Weights of a small transformer language model: 18 layers, MLP 704 bilinear.
Each number is 200 + 20 x the weight over its row's rms, rounded and kept within 0 to 999. Layers, rows and columns count from 0. The size before them is the row's rms in percent of the matrix's.

# gate: layer 7 MLP gate, 704x256, rms 0.255, rows 370-386, columns 192-255
# up: layer 7 MLP up, 704x256, rms 0.255, rows 370-385, columns 192-255
# down: layer 7 MLP down (transposed), 704x256, rms 0.298, rows 370-385, columns 192-255
gate370,102,176,233,178,169,223,164,249,240,194,202,247,218,209,177,203,251,189,179,217,196,186,231,177,204,206,196,215,204,191,228,182,194,198,191,203,211,232,228,210,180,217,200,201,163,175,198,198,195,195,181,194,219,216,202,194,192,205,208,189,209,189,176,190,174
up370,100,191,213,203,200,188,190,219,178,152,199,182,184,185,179,174,204,207,208,191,203,200,193,229,206,194,178,209,210,205,210,182,182,213,219,219,198,168,213,258,196,218,207,199,168,177,197,176,221,191,215,186,227,200,193,222,200,225,205,212,232,185,198,182,204
down370,097,207,214,227,201,219,218,206,229,209,202,191,210,227,199,168,205,205,184,205,213,215,229,232,178,187,201,201,190,204,227,152,224,196,173,214,231,230,193,219,181,219,200,221,201,204,221,211,212,203,199,189,195,218,231,178,213,171,203,224,207,193,151,188,193
gate371,104,211,202,173,226,207,193,232,191,210,219,210,184,188,212,223,200,195,136,201,210,231,207,211,203,201,206,222,216,204,211,172,249,199,248,205,211,203,253,232,252,223,176,239,200,213,166,186,177,197,220,184,225,203,217,239,204,184,198,183,194,190,217,213,220
up371,105,226,222,225,160,199,209,225,174,210,238,189,202,177,188,204,229,188,194,160,210,232,171,222,246,189,228,223,201,175,180,213,197,204,197,209,182,174,207,196,234,227,208,211,218,220,184,176,205,169,237,222,208,201,210,179,189,204,175,192,168,221,208,237,206
down371,100,176,225,198,183,203,217,211,207,199,207,184,197,172,186,201,225,146,224,195,193,211,172,166,222,202,176,178,226,191,218,246,196,198,208,178,214,209,199,166,214,189,198,203,213,195,215,181,210,161,183,208,187,182,199,184,201,200,192,173,177,188,171,193,184
gate372,101,248,180,189,197,173,214,188,194,231,204,200,244,222,210,180,223,213,208,203,209,182,198,196,231,172,196,198,194,209,187,193,171,225,210,182,194,205,203,203,221,168,177,201,204,187,195,179,206,201,207,201,258,203,213,168,201,215,209,186,195,161,205,195,219
up372,104,213,200,203,227,207,213,174,215,217,207,189,188,201,198,199,227,187,183,187,173,171,224,246,203,207,221,190,180,206,184,193,211,162,229,203,202,198,206,192,190,239,197,202,185,222,180,218,220,182,162,228,222,193,178,161,211,209,199,210,230,201,225,175,183
down372,104,175,193,187,175,190,219,196,208,183,213,248,173,207,204,218,168,215,201,202,215,228,199,175,214,187,140,211,225,226,185,208,180,210,190,183,191,215,202,177,180,192,201,228,206,153,215,172,189,221,234,188,169,187,210,208,204,163,235,253,178,216,206,243,205
gate373,098,216,157,203,227,179,204,209,189,163,188,199,189,188,188,183,216,215,225,217,201,218,164,188,191,213,243,163,224,213,176,219,174,214,171,194,226,194,232,199,180,200,151,186,220,225,263,175,202,188,180,226,192,205,200,196,205,194,205,216,206,204,197,234,202
up373,099,189,204,209,178,195,201,198,194,206,210,201,201,224,192,202,213,209,190,186,190,157,213,214,203,242,193,191,178,185,173,154,213,186,211,237,145,181,197,195,211,230,225,198,166,219,208,197,197,188,183,211,223,213,216,210,216,198,198,202,214,229,205,203,236
down373,101,186,182,167,192,200,205,188,205,159,188,191,193,165,209,206,223,195,215,186,190,164,196,215,230,194,211,173,182,201,189,221,197,192,213,193,223,205,223,234,183,208,166,233,220,207,207,191,197,173,229,177,198,214,163,189,231,193,196,197,181,190,199,228,224
gate374,101,235,191,223,196,199,192,185,183,182,183,188,203,205,199,212,243,204,166,210,243,215,170,196,186,204,218,203,213,165,206,235,203,174,189,186,242,194,198,222,218,211,180,215,232,170,212,220,243,200,191,169,194,212,198,224,216,171,224,201,225,210,138,193,172
up374,099,206,179,249,213,223,184,186,226,160,204,195,213,204,151,215,225,229,170,165,224,201,201,203,195,182,227,206,213,219,210,152,232,223,196,182,217,203,226,197,219,180,177,212,177,179,182,180,190,183,220,167,180,216,192,203,203,223,181,189,231,190,204,239,225
down374,095,216,225,164,216,202,208,218,175,171,190,225,189,202,215,168,210,187,238,193,188,205,218,162,153,186,224,236,197,180,217,233,188,212,218,196,194,188,184,247,217,211,187,205,191,204,179,192,163,182,181,195,200,194,208,222,205,161,209,149,215,195,166,212,192
gate375,105,200,201,191,200,197,213,196,182,201,197,236,200,202,194,192,193,183,200,225,218,200,177,206,229,193,201,210,169,213,144,217,217,173,203,209,176,177,234,178,190,148,231,189,204,212,184,184,189,229,209,192,197,197,211,179,178,203,198,195,215,190,214,188,236
up375,100,202,196,187,197,189,178,228,199,186,173,204,218,227,163,193,209,200,202,164,202,218,217,203,231,222,195,179,177,197,178,190,202,198,183,187,163,200,194,190,187,218,221,179,209,231,245,195,210,200,191,196,159,181,189,180,189,203,190,228,217,183,206,224,203
down375,096,225,225,191,199,220,192,205,213,187,201,196,215,223,226,206,183,197,212,212,167,201,205,183,177,229,218,207,201,174,188,196,251,219,220,185,199,247,196,234,204,188,190,211,170,207,211,230,173,193,192,203,180,206,177,238,217,206,205,228,221,224,179,189,197
gate376,098,176,203,193,196,198,218,202,197,198,220,220,198,204,222,219,193,188,156,189,203,207,208,193,196,198,189,186,155,235,209,195,190,207,214,150,200,228,179,199,207,246,236,213,224,194,192,184,212,195,231,197,227,197,142,224,206,214,168,166,167,176,216,128,202
up376,102,160,213,216,216,175,185,220,205,225,152,237,237,172,182,186,241,209,187,157,209,233,213,205,206,199,192,178,182,182,178,192,202,172,203,234,215,201,211,195,200,183,235,220,233,198,209,171,189,223,216,211,208,197,183,201,206,248,185,204,187,210,213,209,202
down376,097,201,192,240,210,202,204,196,180,173,173,200,230,205,203,190,186,227,213,170,193,191,175,211,200,198,225,167,204,183,201,172,205,154,165,172,213,174,234,206,163,185,171,222,221,214,210,206,199,179,233,204,180,229,231,181,147,181,220,264,169,202,183,205,214
gate377,102,195,202,186,158,225,191,193,181,220,220,203,193,180,179,163,239,215,212,197,211,189,226,223,194,217,214,178,201,209,205,213,218,190,181,249,203,205,162,222,205,221,205,216,212,224,178,196,229,188,215,197,212,206,244,160,215,177,241,187,205,205,174,218,187
up377,103,158,182,185,215,209,190,211,206,176,207,182,162,242,199,216,213,220,225,184,202,222,216,175,167,194,186,179,184,204,215,212,201,193,208,171,179,201,190,225,224,184,185,166,203,192,219,197,212,227,222,169,191,203,200,214,204,163,187,187,186,215,220,198,195
down377,101,170,186,208,232,202,216,203,180,180,215,169,235,213,202,205,184,217,178,191,209,213,208,188,221,207,167,211,207,184,209,184,199,193,193,165,179,190,191,204,220,215,198,181,191,172,237,174,192,220,184,197,187,179,217,213,199,180,183,239,214,191,203,136,204
gate378,102,172,220,240,185,218,208,187,192,198,188,204,232,178,187,228,199,210,189,191,201,202,201,232,211,176,209,204,215,196,221,163,176,209,192,160,147,194,213,203,174,181,203,183,234,235,190,177,223,215,194,192,190,170,190,227,194,223,206,187,158,191,201,222,250
up378,096,187,203,207,196,188,221,205,194,191,211,208,205,224,208,189,200,207,205,210,215,232,202,198,206,190,192,189,181,197,226,199,190,207,172,200,201,188,214,221,201,175,165,202,174,170,219,167,184,220,207,196,210,157,209,212,225,210,227,208,180,184,178,189,193
down378,099,224,208,231,184,225,199,205,191,198,181,176,223,200,202,195,229,219,156,203,215,178,203,181,195,164,191,196,199,218,245,181,176,218,193,173,168,194,222,188,178,181,204,170,249,235,228,208,190,178,196,193,186,208,197,219,188,220,208,165,198,208,202,188,183
gate379,098,238,193,195,197,216,242,208,178,199,194,184,185,196,163,168,225,212,203,202,209,201,144,207,220,200,206,194,195,194,215,133,186,188,188,181,208,170,227,174,148,156,202,174,207,213,185,209,184,189,199,160,218,200,221,196,224,173,209,196,220,228,226,186,171
up379,099,195,208,231,208,202,232,201,192,166,221,231,213,217,178,215,190,227,237,211,213,193,216,196,220,202,202,199,198,212,224,184,213,204,218,224,164,207,205,200,206,205,190,215,185,245,194,184,206,225,243,181,174,217,218,199,192,208,224,207,215,177,209,193,232
down379,097,220,197,181,203,195,215,178,230,205,207,198,253,207,221,196,172,228,212,205,216,208,164,201,195,187,211,145,223,222,194,182,189,233,204,208,212,227,202,194,220,188,198,213,158,194,224,219,222,238,212,175,214,148,205,206,224,215,229,247,206,207,199,217,196
gate380,107,198,213,208,198,212,193,183,161,243,248,191,159,214,186,211,175,203,207,212,204,208,194,195,187,209,201,212,176,164,197,192,191,177,208,223,197,229,185,143,224,191,196,199,214,240,207,195,199,219,194,206,197,208,206,220,245,158,183,215,223,182,187,201,197
up380,103,205,203,219,185,198,176,224,184,225,202,196,179,217,205,184,231,184,192,191,223,195,234,185,196,177,205,192,236,199,245,200,192,206,149,199,200,181,186,204,182,206,214,215,206,227,207,209,215,221,200,218,208,199,227,192,220,194,220,191,195,204,253,222,182
down380,099,206,219,215,181,206,186,168,245,223,207,215,190,180,223,183,247,193,211,210,209,227,195,223,237,214,171,229,205,193,233,202,207,212,197,172,229,196,159,209,234,230,241,163,194,186,168,195,228,243,208,208,211,211,218,201,173,180,214,227,213,213,215,205,182
gate381,099,199,213,202,206,210,262,226,223,191,220,220,197,209,187,219,209,213,205,241,231,193,215,186,174,180,181,211,212,201,174,175,217,195,200,229,212,240,189,254,149,203,218,202,196,215,217,224,211,180,208,217,203,215,184,227,252,190,210,198,177,214,210,196,197
up381,099,198,194,221,232,197,184,224,215,187,205,193,199,204,193,251,177,209,209,158,211,208,213,209,163,196,174,192,197,179,216,243,201,189,179,216,216,192,187,222,176,172,224,207,195,255,191,188,201,180,241,185,206,205,186,243,183,220,227,232,196,190,213,183,185
down381,101,192,214,188,172,166,228,201,219,205,190,208,204,200,179,201,194,223,219,220,197,214,206,216,210,178,192,194,197,201,202,201,164,221,206,221,214,186,177,232,162,160,229,228,213,163,214,223,221,207,207,199,191,192,208,249,225,222,210,183,185,206,221,193,205
gate382,101,167,212,243,181,175,181,229,164,212,193,220,188,176,213,230,222,211,209,181,237,217,207,202,193,206,224,194,221,227,229,211,181,208,229,206,206,167,218,203,218,228,241,203,200,209,195,228,198,183,173,207,235,189,247,208,207,216,193,187,220,188,203,218,205
up382,103,214,214,182,229,176,191,228,169,208,204,210,172,200,223,179,223,199,211,196,187,210,190,196,187,231,224,207,222,234,197,206,215,184,244,214,232,198,188,180,208,200,215,190,193,165,186,214,170,176,181,211,221,174,182,195,210,224,213,213,245,187,209,206,178
down382,097,200,244,198,198,214,200,219,223,228,246,190,215,224,209,211,202,171,174,229,213,232,199,214,225,194,208,205,202,192,218,224,177,201,184,179,211,224,193,189,206,188,157,197,186,217,204,201,206,183,222,172,194,209,218,220,185,200,228,202,173,207,188,209,210
gate383,104,154,180,168,208,204,194,208,204,224,200,193,187,206,176,202,200,216,205,211,242,223,175,190,207,167,166,195,174,238,191,188,165,187,218,212,208,165,220,210,167,192,180,156,224,197,183,187,166,208,174,184,223,201,224,202,165,178,192,185,170,222,196,225,223
up383,101,205,161,185,195,205,227,181,164,258,199,178,202,180,195,173,219,199,171,186,174,200,205,167,200,218,239,211,170,217,180,193,186,194,199,184,200,216,154,198,183,225,223,157,179,176,219,197,193,198,189,224,234,198,192,188,173,180,192,221,216,196,201,188,208
down383,099,206,150,171,210,180,188,206,202,195,182,197,205,204,224,215,207,211,156,223,186,220,200,192,209,199,186,199,213,213,197,168,225,194,198,228,190,198,180,186,208,189,204,191,183,179,200,200,217,174,189,210,209,226,212,195,186,199,182,149,168,183,178,191,193
gate384,099,207,182,215,187,179,227,209,202,206,232,204,198,158,193,186,210,155,184,197,198,227,232,209,207,228,231,184,192,233,209,188,191,226,179,212,190,203,209,207,247,209,165,192,187,219,248,215,204,221,195,178,197,210,191,185,225,221,209,213,221,185,201,175,194
up384,099,185,197,229,179,234,197,208,180,229,179,236,179,177,188,179,190,220,193,227,224,196,187,189,176,172,193,223,205,208,202,214,212,204,209,191,193,196,201,219,197,196,231,206,154,198,180,229,202,214,201,209,172,214,196,217,205,207,175,185,202,181,214,192,204
down384,097,214,177,216,204,214,187,226,168,238,218,204,190,220,198,184,192,238,232,207,197,210,215,199,210,191,208,197,233,186,188,213,193,181,181,187,205,194,212,187,176,169,227,172,207,221,181,208,204,192,207,208,200,197,223,189,220,205,199,236,212,201,182,188,181
gate385,103,209,211,222,199,190,174,177,196,200,206,209,208,219,179,207,170,195,211,185,195,179,172,211,197,180,217,207,206,179,165,186,181,223,207,215,193,212,201,164,230,231,206,210,198,184,195,205,226,227,199,214,196,235,189,209,202,200,199,168,186,199,170,189,207
up385,107,156,221,207,196,196,217,220,209,209,200,193,196,231,211,219,194,215,192,183,180,249,187,220,153,212,195,244,204,201,229,199,201,189,209,201,200,168,174,187,197,193,180,203,190,186,234,202,224,216,220,206,190,202,244,215,221,230,221,222,187,212,182,221,213
down385,101,239,155,223,207,184,203,207,203,182,189,197,199,213,160,200,191,205,183,196,198,194,188,209,230,211,187,223,175,187,213,212,183,196,226,215,183,203,193,235,215,171,213,207,210,194,199,191,192,189,208,175,210,197,175,189,209,226,198,171,183,208,196,182,194
gate386,099,190,215,176,190,187,162,230,171,223,198,188,198,208,207,193,217,227,229,225,205,251,163,184,199,200,200,191,217,172,231,176,223,195,195,196,203,196,179,159,238,187,204,218,216,173,196,181,211,228,191,207,188,200,212,202,206,184,207,219,160,181,199,238,200